Each number is 500 + 25 x the weight over the matrix's rms, rounded and kept within 0 to 999. Layers, rows and columns count from 0. Numbers have three digits each.

# layer 5 attention output, 576x576, rms 0.0478, rows 0-38, columns 144-215
510489481543502521522526483502497484526481486498503492487493505514504498488483485485514520463497509509471517505503516511496509485514476495500490546480499522464493486480517498507512492448508510508500509490493538457488
493501490465489496476492520501490477534497526472492528500532450481462480507514486520511491486517489490481505474495490502505485501507516514491471544446466452479448504489478505491503489510539485530482506511500515488487
494466505492451515503508500492503493484490530522483514471478506478518531502469478544539480527506504473512523486503529511513494495497483498479515514474501463464484472525543482489491506494531468498451502515505509517504
502505486513483453488518488493516481499515479482507491507513544520497525522512470479510507505497475497497502484486482495491475505469503484514507509531474489512513526487508517492507493524521499450521535483508484492532
516549502483524509501494509506494515518501495474497501516520521508479476492499522483488503498447499546489514481485501485478502517530513527503516470490477490514510537503480516456515514540502530499496526485514479477485
496489494513503469503458503495497511512495493499488494517495476523512457473490518502465509510523536518491507507481483466491491525514542497522495492493494451523523470497494515515486468495492494540510487516532503559503
496508487487512481507484475517505473481512508525497508460509524499509485488508497534483515521467541488505479506488516489469516524524507498528512511505462490505492477528560501514512536482525471555443463472513475454478
463509503508510505492486498518481509521507492514485483497522518491498517488496507501500514487470494502483522510474497494502511511505505487534510500526513524515494466488530469506528513485515522501475499492494504530489
534462514477481511486511505519497495481529463471471511544472541489490538493485493529496502515467493479488530491478510503502528506513496498517491482492506500490512472477476479475488510518497495526485529513501483463488
517491482479502473508498512518529476470497502504497514493483487523512495514486525522474479533463497511516504486471489504515504505526471506529508497514480491469472473500538470472497500547506517508491519493479528525509
535484501534506506487519516522509521552513486506507461501474500527500511511508485502496501506507518498493501507500500519518491491512503511490491527463507491492485511519480492488497503490518508531467515474503484503489
512511465506494521472503487508469523458463461517491515500478518477495520503497506490503503518524508483496514489495499478501501462498501496486523473521471524521471502493471507513502501484503464488530483519512495508503
489520502510525460518507488548505476501523513539470536490505508483517474471494539514453476485495456481530500484519527494481473514503506486533490508506477496508499511483488518507491485528516536492507515484512512437517
495500511525518495510544499507505498497472460512510510495492487514489481508522520483506502484496480493491485497531500489508536510506498487491475491495491481470532516486498513519473498492494497476508475480541489485504
526491520491496506514483501479513503524529523497521510498501499469490525484535540518495480487470514516493463509487520472488488517507511511465524531517460492506494533493478508486484487530517503488554521505486511520492
498513510531513495516485486504482505520504488491494511505546517506504508488490513491498515495432493502488488521492495496481495491500535478491498464500507524484479473507502505515476505505505507545471508512482502515508
499510515526503495500493494494482505497510482480498520487504494517509517470486483482521490482504493496479509510504518492496495520507543493499475553471468514504502508475432485463531530514472489473525487538491528490514
483480490510495540507521487501473497509521522524482477497482550498499530513523530515514499503488514522512523520505519485467505507501496484485498507448516535524514514511455501506449498521495520491423517473509484533500
516496498504474469507486473509482487511469522505505499492474505481466516495502516493507516485493512502532524518475493525517496508498505509528456500489480502487488475518529477482491509475490482504449475554507465493466
555522541511509505509490504479525478517489477507500477541489518524471508494473495493514503512441504508528500497498481470501533499501489518496545508447497492468486508491463516523527519510502523444470486497513522539491
533476509528512510470518508476511480492471506488497495491477518484487475474459488489494456503503502500481490500523478512526501532492529501518510553512496484498531492506469498531488529510471536530546497503513480436499
514508500505497513475500492481499530517488477514494507507481488489513494492494519516484494515494505488500499499510478491515528499493496513504527485485507503515475513497479523489500488520503504488494505500495481513496
488448500485548518462531523547500516495508506484522489517515554491586457503532490489510445530482537501496442513490517494453507509485568509466487502491478494516479481512477550518504482500467471513518507520492474437450
517502531482497518527524493505505506490499533516507479499520501496490496507483489491500521504505506495518481511515498500519499501506472501511468564503510470494521488520489500510489505507494505506486482519488531496494
474512510472502512504503489488485475477496539489485509497565488476507531480495486500527502509505478488499504503515506509489465504500512530505508494525511535455472510516451504496496489527473529496504514505515480472494
451508492504504513480504490534513494499515503505474521502488522507506498485475503494509464492494490503515520520469502505469504488517491485507496461501444523507538495506530495497489488502500500510489488506530523496518
516485501507457518509496505538515497504497531515474500505486491504505508529509510534496497527528531458542506502523522512514507501482503500522520488495498535520457476527485514529487540516509477527505529541514481501467
497492484450546530526502505549502494507541557460483471508564521499525518522508515501527523476554502516510484473489521492463489494496491506513504473474500511512452532486496517484517518497494523498464512484526523531500
478493505526467514473464504538474514469519447504485501561442476500513543482459467566511552524506470507475486482476498477480510516502492494497490489499495487535512510496487523474473505493544478480512486490497468412503
490498516499495482531481491489487511531484496510494466512501510470488476485486496521492506481555521506500491516501519507481525499491490500494467481511495480508491506473498518507507488457506492493464496479505478556499
513477478511506533496538480521476524505493504491515451498517501519517508510510487488489486501569539514504507531502499500472513500502502489521530507482479473512483485485472506502511501437524499507496508515504517509514
503496510470478509475495499446446525523520576471534520502540527482495484509531512460491507498500471530514489512506467470481498456487526475489538477495547512491469591513458507489489460460513472541492531484488501534493
524535474506512501518536477509484490456534516496467550488505503532475469521503485487514464488532511549497537534491563508488538503490464472498521455531471500492493479477454470483499504504481526473501456507502486496491
458518512527497503439495507492447532497522480488513505516490497533480466440483490508520492517477491542452497461536486473465537544506504507492534417499485498512502545540491538469486506516467477485456509505506519516475
521474495515485491511503491502499511521476516493480476530498476536478498507487507503525541506503499487491516509503486527480501538531491498512511518498465479503540476484520503539511529508497494534465506529473471486462
471501499536513502501511499507495480512519515475492492502533538503478481495491479492477496473561505488496507531533486520490509498497517485521521529478514503492527525484529488499509547495508490521480483475464526502475
519522493522515498457484502473506517496548474502549486518492481527519482482509465495459501479507481511481500499464492492477486466496514514494494460475464503489549546455517497460452523531513502495507495440502474461544
499496492519502471480488496488515517484493513496509467505515516496500482516502499500505499511516518499514497488507498502477503490496504489489492515471446487542480530503529535496527519541519489470518491522501509545506
511506495480524489497486516524524494478511525488500505497526509498502498511498478493485496516528520502481490499496499517484505489492497498503497476514500511526480473494518507522544509503502503529478507497491516522506